config.toml
n_layer = 13
d_model = 64
n_head = 2
n_kv_head = 1
head_dim = 32
d_mlp = 192
vocab_size = 2417
activation = "swiglu"
norm = "rmsnorm"
norm_place = "pre"
norm_eps = 1e-05
positions = "rope"
rope_base = 10000.0
rope_fraction = 0.5
qk_norm = true
attn_scale = 0.177
bias = "none"
tie_embeddings = false
parallel_block = false
init = "uniform"
init_std_qkv = 0.047
init_std_o = 0.047
init_std_up = 0.047
init_std_down = 0.0
optimizer = "soap_variant"
lr = 0.00996
beta1 = 0.95
beta2 = 0.99
weight_decay = 0.035
lr_head = 0.0126
grad_clip = 1.0
warmup_steps = 132
schedule = "wsd"
decay_fraction = 0.881
decay_shape = "linear"
final_lr_fraction = 0.0
batch_tokens = 32768
seq_len = 512
doc_mask = true
train_tokens = 80970000
steps = 2472
dataset = "wikipedia_en"
Each number is 500 + 40 x the weight over its row's rms, rounded and kept within 0 to 999. Layers, rows and columns count from 0. Numbers have three digits each. The size before them is the row's rms in percent of the matrix's.

# layer 5 attention query, 64x64, rms 0.252, rows 0-63, columns 0-63
081:421584513508514557433497525459517534522542471505515482575467526474490527515540457535478510575567524550524502425520489453476495517380489493491473463501546562503559476467514492533477556483541534
092:572484477450448504567509466495457476527480478512504537485481476467543409460456582445502506436522574539467527554469473550488505466536520457482522529478480426481542560506486494416532425500509528
103:456401504483550543507443506525463481482459496551532458490420449471479424499495397520537516588469438580538472501468540552501494527445469509442492460506501501498448448496482494503498526523514475
082:551464481509533517516512448444503466508521547492463515404504516546433481524468522477574500476499541462447543551509409448524544524542513472564564498494432468549498450556453535479521466531478561
113:409532498470512558471547513456499482537540458479518482557505486494572530490557502535468540534520421534521514443516544515491419539477536573478493529475485552470487497422580443538557500466462468
121:500603499456451524529531555512492491462487476491458508529442524472543507546525470505549494480510538513490425515545545557494480407447497496466447477511591544558504552480487469527486592488544555
104:520487474444520414485473572530410444466497493515521498533459449468501470485470536507511543490435487538529427505488441545549441503436469520423481424455496513435520562466494542472494528539478505
080:511456575542461459517456488557577522489501533532459380484500547519466511494519478494490528501546505487480535505528452500460559491479503454474502477451530485469445512489527477387464499560573427
104:560488456526498428563537448532515500500454474526503474478508496573493512496459572452527438429498528455470513538481503537517517453606514403528504573463453457511471514526503533471466434496521478
079:573504457484489460563521420509525476492450508520508522465495508511507429546495558435538541434514569466473500536496538494499534501608517463504513493460433459491510571514450531437486414478484480
099:530466489493527474581440463540545492448374536529500492479483472508468428506461471435546474486479442481461462507446538502505552513543482444453450479530484410506487541470448491447488451490514507
082:421458541509516574479526498443444530522485582451521510459492489472479505466559464539458540495579467456503489448486463438573494545503514525547554524442507423446465463461531475547511525497456496
079:474529481538460523446457562505491531488552527521491468456569521456499507525470489511505521458462460541540481483574654483496501484510534568548430497526508520569479536568515470464483534504483450
106:497505460478482456534536565501516543483550434544424531523545576454528533513548531560507533471433470529487491498602545516507468520475545512472500514488510528460480472518538425486532523501475618
089:568453514541527448489503503466461458481462564517499481502549395566464436500473509470503463437437401568508515528461518491491585502524510571503490527489505521496506499486491460448537466474464437
102:509442465456452410498488516546496555492492507506520545453446474501454539485485557506451490464499461451428532510548444435516528474512511455514435588498524460551533549474482530478465436481525417
100:469464540463544508487432565484463448558523439524471496546460450448445524467492525511515529540447507607515487488501529499520500406462478523481509495537498539573477522496486454526486546547438585
096:522488458517532562494473487492515524486479538489438507459542516499551520520489483450488457453470513459519547593534491498477558528561516511489430512521550388531443409496508414467445494445518477
096:489447530508479537464496500481471473539453473456547411533498468460489473504524529542486525555508482447549573539488495482546520498541500463487411529412517495504495447459569476541555453580487420
131:534507493455455442500587547536535472496596568531546534453586537482520495517480463541516485478496508457505436513502488557490533449437527528481473492513574565493527525571473518517493548570524480
108:450580514438486403519432511565492551506516519502524523547523478545540493522533512472486527511579425499500486451561476455480493536458501468529509491545522443479453430462532424464508523489502577
114:476535500509450445535588442511489595548474457556476466513478495564560569509569506503500511525569479511451535490505476513524486475515550469476546574501509480479465547486542577495578460468515522
084:535474451506527525477523479504511519446431520505510503435521463489444489526506496481518508516463457507520500527398429431476534565496550495538500443479606469466545503571412491471493432547466488
119:513490537504532442478535459422530509548562428530527459499579467565515480479539553505428499545530503490469559467498459435498468503521505486485497577488443489455522473451541449531500395504467512
094:483448567602518494482450511524417452465480537478495532575554505437482530503481447494495540480495426514522442478471574457469503494490429544493469526484549566466460498479488447505558531530539489
091:554470488465552450471450517446451517515552464468482526433533502465556524529422486475533391504462471473534489501481472471498546518420530519565445455507513520500503466512445521443529412541522487
136:469544499530571567479523490421454501490450454443471473532441465524532540482507515494504517568502536529465547461501537498439444494512493440478537483550472499463524534378509461485456507429441475
100:444472493515526586509529437501497467529498543534449467430550432490502540457432487516489496457524498475513541517456493487605562547483553504482576509425481431493513510508465469470540444534523464
091:511505470550456515472560505493474507410450519501501570508496510454481541411517542518511475553570475395531495474453414460502519484545448486466436434447494447543514528508471535482507510515531527
105:542485512510531483545497406493494554518504549508540579423539506503516473481470478491425458451514498483492563483476497462495537541527562538536563568485519483503473477503490500488540350528527482
095:462552506498529446503542476491502399485533455496449532585537552450476549462499469536472444440522499509511487492547573492507516517500470560504494509505469515496481504482518449581531538581409566
111:524517486544439555502523511524495432475438434529428593488464433519492474439476510474466448517521490424451551480458440456474466456510497493456549523505445448493569527463497474513512514457494560
118:458506511557497468494443576447444474521499446505504462573441539471536465477538485551512530579515492547529515497529473556420449511455462541510480544490540573532506454451578538530472551508488502
156:565492473531486514545491469584505483440430501516485554496480476521439434490419441438542483470518560485466483549432472482486577459487487454446528494462490427491539452522444499486470476475537534
083:445440508564526440433487515483491462559569465512548520520487430442478523519458493514485454537483461529516489455436521502409526489518530583538515483466452550475555503433528555543542524527522483
078:543447525450477455562480517583562505489485457514491618456474460435541505528505538474555524518484512429517501578519444505470506509510467482530480474561528527558483479497485434556476537539518550
116:432488516534519560414524532444412547567557500492531475475478492549529544506539526534429497501523449540531529419535530489503449533496546563549546543506507549458524531455545519480530487453504481
092:502521549490536543482498560472420558503567474545470459563531512519526555519509527525476497517514597533518509450418522503469468497490481458445529490572528512410480444437501510510591526492491516
090:470565515514424490524522533537491506499528467494512501468469528559517494521509490517488547551462518485540467539492521484511388457435500521606466438566585569466515538535539494547476542547536479
102:515464574478452448486516531463552482567566510533523497473481563539540497510502495537488538518563531475509515538567414501536439488471517479520495595513502553506456484530521533537508521547379497
121:563508478437500456535511447557577531487466477513457524506542484531459537506461520468488500443478558486476484514494523507549585425570487409477492490522528459530463526583416474459465462516524495
098:549493468498465463510544488558535525467484498507495482520544474579446505543438445446551460414471568491466449535481534471549572483520454459435492445483526510515482557564420549499469502504523512
111:564521486493518444516502490541520471449455467519492519540524498489432429528459448446524450458500567510453452502471485527448593433504435453475477467574498489519524478500450499453514490544557579
091:448514564537562551450478505432472538542524517477536493495525512479532544510539546556455559518564462418535563484527501498495445505489532566591529540494463495474489532475574441494507523472446461
068:470415442538487480498520487481453493507559580460500491508516500530463456464516433500493486519495449567523523463543494533538557502529552582584457534529488542484535561455473573518539531515448440
093:532560496497474503493495479620500530495504475538439559561540487509499537509529504458502431535482533534514554491512429576481577436572484503524491519531522559496469487489494468507437515432418506
096:483512613519533488460580476502478516472571513477500456598535485445492508444532409525515483523493543469490467534464491544509550468536490582440480499458491466478498540495495540536484571491451461
106:542481454364537489489509431535496557474503499523508500465497469529475434525459466486459469455419445523580517485529536428491544515480553534486504489413513496510501565539484508480474485525508435
081:556465545567538516477534500514469566504544530526492379536546490531550484536511509498475492505508517486472547505480498504514530508480502492472503540569595535564483617554532508481483520574478446
089:531544535499466586491530485545512487523522555490513425469438470485564475481528553531539527575492491475597536564467534538496545453529539526500492527417519513529462473491550492520525523551563434
090:543543507473496539518495461533512601546485448512498457542465501484589544471460538514489547494534544536455510450536525524432504458464445467475515501528476478494416434459503591524451544511508562
095:503415552485458443494500515507480503528498579472524542439498405601494490446538454540479506510503459475530539536525555515503427472456530455487495553516495560572506490499468477537496475562441529
103:512455489509468544525514514457491535482449590572514585508467554514459530518482469469518517581468587524465462480469398429503538547441509498530495477478479562457529472519458499559493480510522526
089:508408502494548550477541486514514542522573532432558532493539458555497481503489504505517492488432447452586443495512464467506502514534516542481534451471427443494513557566471487492474468522424432
102:539503491546432508526506511503440505559594540477554510443498385519510506468443472493454581522527465470427504494534472554510458455508547516492554539538463438461519500485463537514481463454473478
109:483505470545565418497485544475426439488509430595481538573423523519506491549476482512471533475498554531525448462538510449412467506471498539517489473504499589457502529457514500503499500502519562
088:485484548509523498509492531511497551522553497419525483507586513504527489494431547478568506490411509467490470508500572619510498499490513503406532523423495528562522488498526436484433536490483473
096:506485471503533423518476504491536523452523513500517580522595521537465407454492452505524481449497473478472480553470503506476500546605507535580504520507446528449480485495485442531560469569460457
095:466560580447459458494496520520539573495472571426514507475483556512565473511597568512519486515467455469545524507553552516548536483549513488539448547477511476503413500507496576503492518512500525
094:475503517601473570522490474460412509464468546462542471509422441520480484577470492450537418482463518479512531485454505522503540517526467483569459513443527533484457483482481519455497477435469572
122:515417514468515485571482457573454492453480446556477478492518503465451400545452538462532448520457461461479483507478464483481550512535469586515458502455458439481471461481517527451474440523454477
073:535564497525477454514507535477505533526558490517474491506643588505554496528535499527492531505543493434475505500493395519468478469430496480484526531451542532472480501480480432555521456494546555
097:524530581460462527569546442507585519522590481480553508497507462504531530586491531522460521509475479508452536551463544509467491520528538491474488548546484535525479510593530515563566440464494526
096:473580460568518440528512509414500528548501476452527409512448531494509520468529498540566501545582514501534523541499482529500462489510481440503522499455521506487423525433518524526493605486447525
# layer 5 attention key, 32x64, rms 0.229, rows 0-31, columns 0-63
157:433533563502479537448490555480478546515541507485551479516484540504556532496568501565469480525570453497501529440510461443501437608436503561529516488441516524432473499474575469508528503507471478
092:544481431478449460548527438543555466485405500500414532534472447515468490514449455438505447483478480511510465529544504471539565458590460465509509546499489462540491537499459535476467495473571473
070:469548440474518489492506493471481537507521543512534537428561514419476490512506483500405403502504501450463484531562468555450475497442504500484478534580565447450451502538480494512503524408488523
093:516549461544454479478504543533496493450486546455548544493513508522459469418572509550398463548518507476549498465453496535451456560541537515502498475461514485502533567447473451417468487472431499
166:413506543506534536445508536451508508559527508431535499498511507485552532488575509579456486533534454485512557429516506477490407555460538524531515507490460554465476484444583473540528482462445497
079:475499479425460419530462510542542449498489481485435543521427500461515517465511494488554446446449506435449517544507443546548496483499419547520607505448515527563516501498506486498502501563507547
094:540477459607524557450569515485577548500504541508533470502499525488526539521473524517487448374549475490511527484526510520516523450506498579528541511512449540514494517488468484498549526507424415
080:545618466506481523551557548502510540541390449528472526570488502571476549478440467533518398509493496487494492528474464514555510466493500452520460464495525477497540510514493437533474496478556490
083:551468493532503501566512493492475490461537580564482476511464523434497479512533460500539521528483527530483458526555496475503478495504449590513462425553613542493522528508483577485503537585486429
155:575503432509499472541490504539511444444513507547480514470503515500466473512462501436560458490458565486483464586513422525534542426533467475479469463522512450534498456547406548457482517560551482
136:567499475472479440539498478570501497478437471543454528463476474551447503512432506416582488475482531486461479554483481495553582470556454431461483470487521486474525516508420527466454504539551471
138:410540510492478552462538527462462560536514498426534498506469530505530515482565503585468503524536450499528550394517500488470457566473547513532525542470501509450471527451569462503538471468428501
097:528540503438464465558530544539454468482491433587479485503482504547445499516461480453536551509479512483454439583490528526513506489514425471458505454527531557520480485581442526427518585512499504
088:527500496476486495481573515544608532414552521506527561527509479471501491564550544502470549567518490538421517509521443408504495514504484470508518482580542525509444542537491525548447485510492551
096:512523508494503538431520488456516514486523556450553504479513517513495495562492578532474483535590499409495588448484463446389477546452503499520482565455506499462442457525472459488547483487524492
105:474579537480444511470527515533527546601502517453533427502501591514588514462580538544531498503587451496522581478460510528506468514494552506565532488493506533506496495508543514525551479511496493
084:464455466494585492534496466563515456457603522479464507540553413467460479590509467459522493474540542549506504520488490476481497512528450556508478478503491503483447441455555448515505463502407473
096:484480422485494480491514499482495492489408502486520499459475496427401475427466526494506568563530436460563511541460475567494510490482432455507533511504438431555527552498462498474446532492483453
081:559559548496577531477491498549461536525527451492566506543449502588473507551528493454522493487457482597476533499514498521462543448508452435574502513546461549475550537418492500488538463506514486
068:509480522518500508496449454479479495453556533554481502538522484506464507584428491510491472459520598463477474419521463493519468505386502523534515447556441567443486508480459523456468437494476545
083:520498543488550437539527447505496504437555430492531482583504522535588481510531511490550568496466523508462482531515539503489495503483425501397541543567452542503511535502494478453463497517431433
088:489515489471416444504460527501498571495514489544520440506488556434476437534523455515417406461476507528416472502537494480496507539420491521484445518490501571545514491475485544418537517495531473
087:493497462468478529531511504532535480474479426457409474489515522578574543474472454516505482480448459503552521529524491477426496476518470420453458462518513547497461548525507525446447524553594563
079:500429488449482479531434518498494536497455556525530475468552483578472515533516475494435524574494480478567534520485503557461439539473540522493476565471443568481469453520493464506520376518468487
094:518476555477500415437445545490516566412525470530524498513544466456496472496535488478504594511547554442500428514449428429573531501516471498534467455514563467456496513495473491455489499519482498
077:509417545432575473513486505518426503536492521485543444519499500522500585482525496510498509544496451526538539483503478529523507547382558546537525483487530535517508498522513444507458401559445463
089:562466510520521573546480487543499476528481507543498541489499499477475470414414505476483504515546561485511530577397434542527496465526503543475542529429490406513564494504529486452513526550525500
078:560498432482545506477561471518459534514400463483494528466461467572500464458514480402526475532504519474458447522476485483419489490512537530481508517524547451560485470469488488443401530477523557
113:492522475511503521526529468515477524475501484536425480557480448514457517457474495451527490505524583561538439526480492538465531445501497453431468476525554501491499588509456513478423562476584599
082:508482444439465532514476500493550467525481540468522519488420485552509506469475432494481519475515543496490515572516449502507576530571562432409511478500524388538479503481470514478449480498584485
088:464568469470582467491449527496568478507436546484513530548531541585514486470503469557495531524511406542530517492487481451403505492509517545472426516531528531526458464447487481513421521519534510
082:573462466465444510477511460519470440487464494467445492524519477486491470477497517431538458478552478518536544505463511520488537497520625431528543573469504411563527482519508435489433497461507541
# layer 5 attention value, 32x64, rms 0.206, rows 0-31, columns 0-63
103:500545480559443506487452515504540534494556496486593545436438555546514551518546481499473473513489531499489500527546482531552498479529467501428549489525488548485490492535477481567461545450617427
099:509601477463555482437519488522538539549475559493469557565541452510462477477488446506510448514543527429539533491457510499464530464496553503526480515432537484596452523497472425547484505499458552
104:505456505449530526486503484498541456507452393448412568500566496472536499477497501492540446548478520482461507473424492425555486533524475519474537489433445444448494551502497438474528491440497465
104:502476504600434537477534528471480397495545460461562543515571589496533484551484437529523468445484497478529487471469539505532511541554464492518546481515445555463549512486504479531545523506489565
104:519493522510447535517517480470556565527463567520506559456462506592553606420485561506503478473490462504540538501526450490510518516556554451450527494500572465503498471505513547564511519505558452
098:485522554483492530492475494490471490552482505555500418468575516506512541492489557491475437486529491491432502521516411509520482532374504496538481455480539549507476401556479474469415533462494521
088:499455502438500429469451553475538474449502516545515502419523478495426470466517474483509556530418541528518467496479506482507473495396488519505461478471494488474526413532526476582444535575549496
107:467488408524419537474531507499474529481493564570503560476494491477476396524495497530488491497529530464477514521518477543542443512523528541502516537515466455472608486500502502442498506376515545
091:520537514485468459522474527500577503528519559512550498518555504543510471576554479510523586474561526420441538555438521500426512533460486485489504522453510539442540461499505498449487533444509405
111:523388540528446494480430532578479582492470539457496461460513535529506474521515519504485443458479459543484568516551517542532487480532473496521468523490457488591533547450508417459521495536465466
107:555475509467499570549575524487439565501492409518478479544495475504569443520483522519538521525474537623525447458452500514461487480488493402409456513490490490517488506489517469489469528525497518
081:472459484574554514481435417569442516541472564530437518468476517512469479528485497490532471620536444521505530490444456474448451467534537518506456526495468466530548468547488453551471502518500477
098:510406487450437534471537499437496443540503498456384434463497456544486515452529496493492454535554522497604503530539500484515468459535531491538523510482517565485527581556508471492528498482518517
093:491417541557489530533456500511438473449435533463505554515484508556464563401517375491525456551498476476493534524473558562497488496524502513484529534496541506505532494454515547460502486545565510
116:489498432476499501471462502519400523476500435535431509478402505464515520522524448524502490418425493470524498495531515494467522500461499537458477462408457573461492550545487514453573465491494453
108:506518522532590536514463495466505555475545470545512607582461433492420518500526485485493591459489476503491495543537547554535490492545499495530572521534494503497442591494498536491498526499488557
105:470474480489461544522392519440553480509458449441507539524525409459481456489493460525513450529537498480511464533488563535495506533536450514519439535552501495541449466580483458466555506427546481
096:512600537489488486515491433448486552448478501482509416481480525480502468546494540474538496439468442480566529489453493531542513519534523488595476532455529459440552493524482445580428507536518473
107:488460479562536500520531466498538493508463496379467506492520470512504463478500518515479500470476451529531530502503541572478520491491484471406547521516574453549372535539526439472446488443498461
091:547498518596551511418509532408467491475446477451517448457475518494552470477460524513540552472562493521553450507451465474477517487507445515507589467457551494482414518464501534445465491505508507
094:489471600537529502528544490515519460493547541512513505522430415577478533454497460475540483475540463525554470512551402481509505537455518544510542543472541478485455510528468451524501532588435482
105:510480415499523535442556495531503501494458498408521487491496474508544464536450541519476493450488414547505526525593504449475503560434502498426462503530496559508543503501497558583575509496535513
079:510394490514484442522449486480491523513456548534480487509496393472481541500435472507510494484532419454477489475580508495507456462434484458482526501503543480494459452489490441574496578512417518
106:470446500555486455511465523539477450502510426493518396522447558476493447510533470514526534542517540472485504554474531570552437475505473517473541471582588543508518500551503492492561497528493421
095:535599522497512550476497514562512491500532530489492415549509518456514512526527501509517494551530528443482547537627415536529473491536508476516482486432495452469467485568522445482486503575482449
097:485497570477539432435509514484484460508507571508439501495509557547454450517502512528513562598501558556530509486490447493508507498436461524467466461515601564512582463474489500447492539509474528
103:486616493474507486495478542485415461527499537522566501479527468444542508497463498534500539519497469470538478513570504526556491485437528505465398548515477471584577560479473447461524506498540484
096:529485518409501553518556504442549568492471544465511555516491510509493439469511481482508491567467505404499515544517459501557492525495548471421577487522460557534421493485471470467509438509480562
095:504476476589541491564525543481515578487606517487548531484494454519571504539531564522512497536496538441529494519547515541570470481487514492538596501483460536474486507491496600495472493516486438
101:491463414463527440469476549497452520486544536518502543519580467614441544531497424480502545524553459495496472497491476423503483526455480504498412483499543505473501548548478520427471505545504510
110:517572446520476484535493517519484524483463488554524480422433599528496463520502535511492540524477472543452509493512518433517501491541501404559474568458483519470470484512501549408572505525578495
097:482414500469516470537415501528440536515509494468449484474427488514462517556460574496492412488505480513468534444416511507484534495574519493442468533464483498508493605534514474545490487482479564
# layer 5 attention output (transposed), 64x64, rms 0.249, rows 0-63, columns 0-63
103:547531486513463529572444474518480578465498513493505485566533465526485491495527485392496551571610487449501528622481560468480491533479474497506496502429512498484479552497500463469496489496466481
094:407425454471506521504444405480498536523503502547521461508469519487453446497499474588522414437492480518511440505506401442532557493466480492523474522540525507521498494445493484540436497491520463
093:474498530480520449507468483475466471501433480460480433519525497461516561524496561532542539588545478494452417410539508515502474522435541513477465455453489556536460547539513568450478473517562543
092:460525477436446449556519558491499579434476470498448527548509510436575512492486484470470580558455473518533443432526519481458521516456530469516514450481454515451533512472576531479529470554504463
086:483558551574510513463440550556438499434438462471528514503517527429439500518480532490522544488583486488574461474500523493500455489538471537516531544455546518487448529539519564464457558514554457
101:427477496581528534509539546523507524510499498525571481529542534462478437538559473511368539473485408499533475548493532459524527456499552502513468533494467460504501537447419515498503456518544505
099:503509486419499551553526469497476485531518441545448486537485461559530537505515469481452409467520520529474516558539491556501447465541504484453467519520572501529542542562507391509450416488486506
089:497500560518438419500490553535497488467603523535459528466539513483455530508549517524455509509529454441573528529454500452502439494444551475548438459522502470485490470459570563566467520492463483
075:479443508495495477541487474562512559513606515486493524495513556457500535451515544503452490531583489514548511392500442464482511511556518459472541543557450465485398476462467526490474475521458496
086:496450437442447545576603485490546540511549506503536476513526486542512498441504539509462511505493445467511546557498532502444482505557537531549528534521574492491442559533549511477542413451497482
089:535448511489497537525446549492496490458502544474527574576490500452488435523467479466508549495531409532481376507510487538457448519485474562437471469509531539482509566475503448534528492454476557
084:557537516489466500462561498470541498523536442428482509437526580531475434497459530449423517466528523448546526577522477522533546475477484517501528521375500544512453495546463488455513466487509467
097:514469585504492468473567517450474509508574431532503490498507556542502479499569525572416551447550493523507528491526422535531435470447497463456442533480487459536454441508533533469500522547492482
086:502536487523469498477520568515489444562521436497487493518519550490461559474564488524510498458534501477482558486526556457499489472543493497543475498445434420471463526588439539540533588466579453
099:485495534465488434505498492474554444482466533500539480578528494498512500491499550571441480473482392484564445454512440504550486514453422552450451454505494551510425459457460524516564510503502497
113:509441482573464564461477453534426486521439477554469545459473496541487476483498518440549405496479552480521427556512553498489500482489546442501494554489515407516520549526504510495419526507532487
095:476495437576530503536530503535423441527490452455533468418495486464507533538491495509516481454443470439505538508497534469533473558479602525545512499467520471551594473524576473497504567499516476
097:453562485559437553450475473477544457457484499485509562510534490533470463567531537566487571472528589479564440496542486544509534422501502471526537451507523445480535507463521424538511459498493492
088:477523495506437501526450570507477451582461510550451434454496561509459462453508477472580477518499486488498455504502468473430493554588500471546418479494519437467555486457520516460487561457505481
076:554428519468553469506503511516497508410496501536480507446439492488550442449523486452620492473501477481505440498488438478488570556506511512495501462545527491482522442417524510550495581461527481
090:563505452515448497528440414561472480554424541483468481422439478420482491471544551452526490463521469465528508559506510525428539500536518452500499520491491472482487456533524534455550509418532490
083:475535528531560462562541556512540451558471448474493507507464582450559536551457530544461533440485528485528518484510458572497487490523486486428557508516513579514475465533489516446561545431483532
091:409464442459510512491499460516509499496392472532530496452375546509569520499533498488494424491486513494517528585498520477458492488521500462471499558536532540450505528506507562491577473545523526
085:530482539524493469525566487446458510522488461542453509462471449486526546559498537529489442504477436473527547446534487522508545530520562541437466425580452488597556486546535456508473487509540548
077:504412459483429555569514496522502504444491545446512509454498469544437491460456498432479479533485432532504539505493465556589546535577468457526455466497490490476442522497416513538518473481516528
092:476507515531529533558548586446443474491460500482549492460554471510507488545509481606518453498458433556521533531479518448507519545499527457430462598507498507520429438474502496498468507438537496
097:584515565568525454513506551555603498498484499445573440482506505477500504531556528493471532492529506469531539608503482448519585479520516472508490560502504529542470493517502492568486500543544453
091:513485441504443436423516474567457471527454472523460415510395501445524568473502510516543468476489513535487439577484534492486531468458530462492501445437507503460512506511525527484569516524485432
094:571491481479516564532443423477523463549505508518459489530462480464498494530488519434539521464486543452582471528439520486500600510437510505513539478475501452391488562528460495466450454515465491
086:472460462435482479482451572475529525525473532545515546562496528522553557445554550536480519496463572547515442392542494485468422473526505478534462508524443492413534494505489477466527479537508517
097:526495478555519577424525440457462502496484462409503565482493506424471480478464486449513499497518413534504505432466503600465523508507562499480538534477441503503570515530445464529534489533467490
097:490519532430449520461580476455541536484497472430502473460475537443559437459544440533515557537508438489504485459485471474528531504415540508557507493585552522519492477487524458543510440548475462
108:469501542458534405491510548477563448526443475541523448478524564513488431549470542572459453454522527486499477467582467492543532451539535524500506489495506573439540535526575536538519522509475496
098:570503455549520474535451564553553503579484546451515480506522509489518473444478492457512532490467518410508530439457519441474448477495532447491504492537482487536557535529469474552558512486507619
110:488525432403476535499492509475519470483572553453494648499541467484538418471452467465466488473463451475506501487519458506562516503527519506505549545528462448499517461470505462531543442511479516
108:508504495571565459463505493484457375516573567507500531461495524487469498482549496541534453438450524537492596517496590461484465501497508566536544493508461459447497528548488470524539508524497516
117:539459386485491541524526441466471507535476485517530501463505531508537536521504513532500488518532597511474512489542435465457576501595571439493479532443566542480490480492489438520499441454511530
114:514555524436484558491486422502536461494460459500429519464523503509460612482510518478516518519536511439456506522493409569521478517511489512503508479521562533476438413506526470550490535485414535
100:478494472507533430487468576532452468449456545473479519445524543484520526476566546558549546539522523531465415442501495488486560538504449517514548487519466500469449479470499563537504550562511402
098:431477445459470528473498561504454547539520471456501517517497571456492402490498461470503499481539463518509459608439517473500554429443508478507492534533566417506538553477446506503522470468494506
120:555533525481535476550422525457442460512451515493508469531526474468482500550519460537512556426543430472457531598459451542483456540467415459551474496440519494524536524524531505475488539521455461
118:504512565519546510477529567498530506539474501531519507542455527496579473521534475439522431509461479513414542469520512542521476532537415411525507471486475436541505479472501494463509503595597504
118:553459465516481441494496474528493466517515470515440512492471488466570516409486493509500485574494512581518525574489527624442541535508520503497513491509493523514549386517530511465484492567546526
108:386409506513484500518473508505434516525480499550519538487537453493498498524465489496500465578466471503526508416489505530515512495554521482475450427620516445537525486488538474599496503515472515
108:534510467458499536540453504474541456435484552518440520512489456472580518489452536471527460525520556516575479484562536494492563485451494491550545477540531520502401503564532481493535442457589515
115:555509458475581493494531463519454550445443607484548512444493464552543432517488438511487456489471495520555481416496532509513511520515560462454525525519541524573552512512526502552475446530534484
111:506536530519457505479561464532499562501491565477447485504470522540522458499514479464591534458573500466512433514587516453481492524529503552447595464452467500496579560498522541490459469517541455
100:496551547578527451470487495544589542466589525531529438580470473516471474526516499479481578476557485486510500551500481478502520553432441561444516471524505570534503546548509535520542475502480493
115:576489558475487462596434490477514510491508541469499474576571469489499421529507483407499558555545478504483465524522485535544517432503436541518526489554467552481444474505519564510525510543516497
092:551515476429564449520524502512490498523456508560496495455541438424490558519509526466512521553496463474413548463493505466477547552567468573562500516513486491498555547518504460420441503454522550
102:546464564479587479533542466515505531514480498468569586580511457493495470519453553529437501523471434518514460510468538548499537464497490562425497499510517549527445471436550498492523491489569559
116:598593548515466489354465529494523451532447552452482529477513519542430505492451498521490540497501458529447503449501543539465498471533482521517541504415515494498478519505479457518513486520508552
106:523490584555448525466556512468558503438520506510461549463525488540559509536585505573467558565514550494514500441481461476590586534513495506507499504519520479489451496539463462542471529549519532
107:503448526487451448506527529520525523564551439531567455503513552525453481485546489484447456562478493544518475582487501436487464528527445558551472559416496545485450546494483488564481500492572480
081:533401518544510505502551532522450484508561572516494543536555496426526509537501488443483596541526462445444531466485483541532555487497509505520501486437524478530502470498463470574431537450459453
113:526485571496471518503511486484526498486450470535546515465483470578470444517463482463520503479533511533525594549466502549555483506488431499542512467540549497447489507517556566457558455526411398
110:544583475517491456490498461505591486518477522518473486504506506428527525458541553527533536534501517472502532494460490483512551553554414475511511538549446486504431511544612483433536500488418524
105:528488591479486478464395452491452542525553472572466544439450543569461506482474504517496496510557523483457490415485469558440500490465530481507530427512503457485496572499524508478498475522429493
100:476526449548475468489483508565498506544453506490531457547462502441528495488493474560474533517419485551510448417423456473448443455468524510551498529513466446457534444490498578421481557523518491
102:542587541419516538586429477520555551491491525537493493462522531535500456467490507461495483525516448461519467519486553500503422562463497449533497524512578513529501463533540527476468458482525605
105:461522523502481483455515584480473543489533491478486458504482514502458516518465498586496531536485486508464520545558506562523500531438443437494477556415564509492505457511623578505517483505467427
115:515480541594497439480495519506468523431531476476494456488555517521436500540463491463477498511537469479524448480460448534587503476516481478454497529496498470571397465572487589524434521544499524
110:439555491473537467516529525500487525511458556559555401526516528470497459515415490566539534536578527519493471483507547475521438444515429493474494498514571474501464503509472493387460498520519520
107:486464508552560503533480536534460516537516474558530531564487431538523472550405556436512436477478577476471468517544473515528533541574502528429511514446483511545550502518490527489474547486558557
# layer 5 MLP gate, 192x64, rms 0.249, rows 0-7, columns 0-63
102:465518497414507518496495457533459558504499516489435542432530478527497487471468466458556605508517455508498544439453497500498466514474509531565472492476533492383542478510576522526480577529471463
099:477514527532523561539553493478484517510541492460487453544533432468444439468553474484460543492518508513488425485513562480493462515509504527403524574496432507417403531449469446492526516517540483
089:419507543537486553472457475507525517566461542529555534527523468510392486454480452496528494447482521469584522505493519534477499478511495523468496511480537485541491599478481438470471475381466519
092:472480513517518516487446466434450544580528550515486463528516453465520556481496549544557510506462497410573489514431548491440502542527540493561450514549412527525468494522490546549549515463477475
092:506516487441491505508510476444536468434519537482495510446466478545484564395563481501475489475477492567447520403503451511493482619466491481503493503543517530528513490521520413555548510482552523
106:477510600556545500506506542592510526496482476445541449512518471505563477544569559517470542533547471521511497496537536461487461480510540448592514518445560509495435463516504534474503491485520407
099:452491430441515527474559495480448426554586462467517505510503445447493525497526499504538503496510538435544556472433502504514469526496576469528494508442450542537475607500451488533524557475471496
111:569494521466496494483535459528520476522531565519545478496466447534499513480593490487436560506534471530436527475494553458522509444434503525595484463500523491508423522421546496563457513444512444
# layer 5 MLP up, 192x64, rms 0.237, rows 0-6, columns 0-63
090:527548480513542526558450522437558455514542447492547588516571410522473554495516494523509542488442454509528489512529575573553481537504510468462476454477442493491438465516527452516552509488513542
104:528470465587441523478474440507573495483454555457484556445421420528522520478538543477467481454546550473470490446546498571524493478511430545499545466576484489494457526522500457537526509501525510
101:438515564511455456473447543458529517507486468485485495479528490577490506459490472542545529429488498545556504552501522510455523459486498427488472455447527525455523449567552471477430379501455510
104:426508498455473575483513507468529461444443561554479550523520505497518546473525492526482444493534473525530547509457530522449432491499471438583535424512525496495464481559410433474575494505491492
101:560517567471521593479542526583540508550466470499579507497543504472476516554459533529537552494481491477541472508469470471454491492521587514499550470509558540491475447510547571456442567470509534
111:536509453465481558513513526491493504414443572478485486475431500501478552486456482514480421513504493443462415466538464528454469447432543477472555521519454561504480449568573468511479495534546500
097:514539542513515480492484566532489532583451514523444505459449518531462472492464548548515496463457565543562527451536507473542488522502492558452496552482486544464532450581453550449429487478413506
# layer 5 MLP down (transposed), 192x64, rms 0.223, rows 0-6, columns 0-63
102:453562448483485451549487488522479592501513502484478538511480535466448551533481478579450430493541523484485525431504477555587524494486445511457541546511607467498567531512513455539512502487472524
105:525549475519517500481510426600467470521526475464509518508470552555454498504536514519454543547472466487515526470574458501461501455521535449478411427432539566534491502579484435464504548511505539
099:477485475551489549595499498521515492508527524527546492423468497500499467470478543403506522516504553458495484461412515453479455564553474537474480617510553426491566486494495535528530504476486529
104:412569472451492528530552515456535508508485546530446586493456545560464542456523541487505472440498504505538530521461510516543549466501468449495561523547551532494529381507469479465547534484503525
105:536532489471519503494514526452429547522434473516464498520515483610447501458574512540433530441445518457534485551438510591481511535523528483547506563524501484471545410459526481495515484511464511
111:538492426455479460457484468528502492444456484436470427575411513528519517519491503431535520529487469502527508473509486478522502531505485475518617581422557532551479473548473504481527503447461509
098:581420470541524563461549502470528531460558478478554481427547562477480457463515585533489529465548502499489518505473549470455488495502462575554488473496473564478464533556457527538469502520443469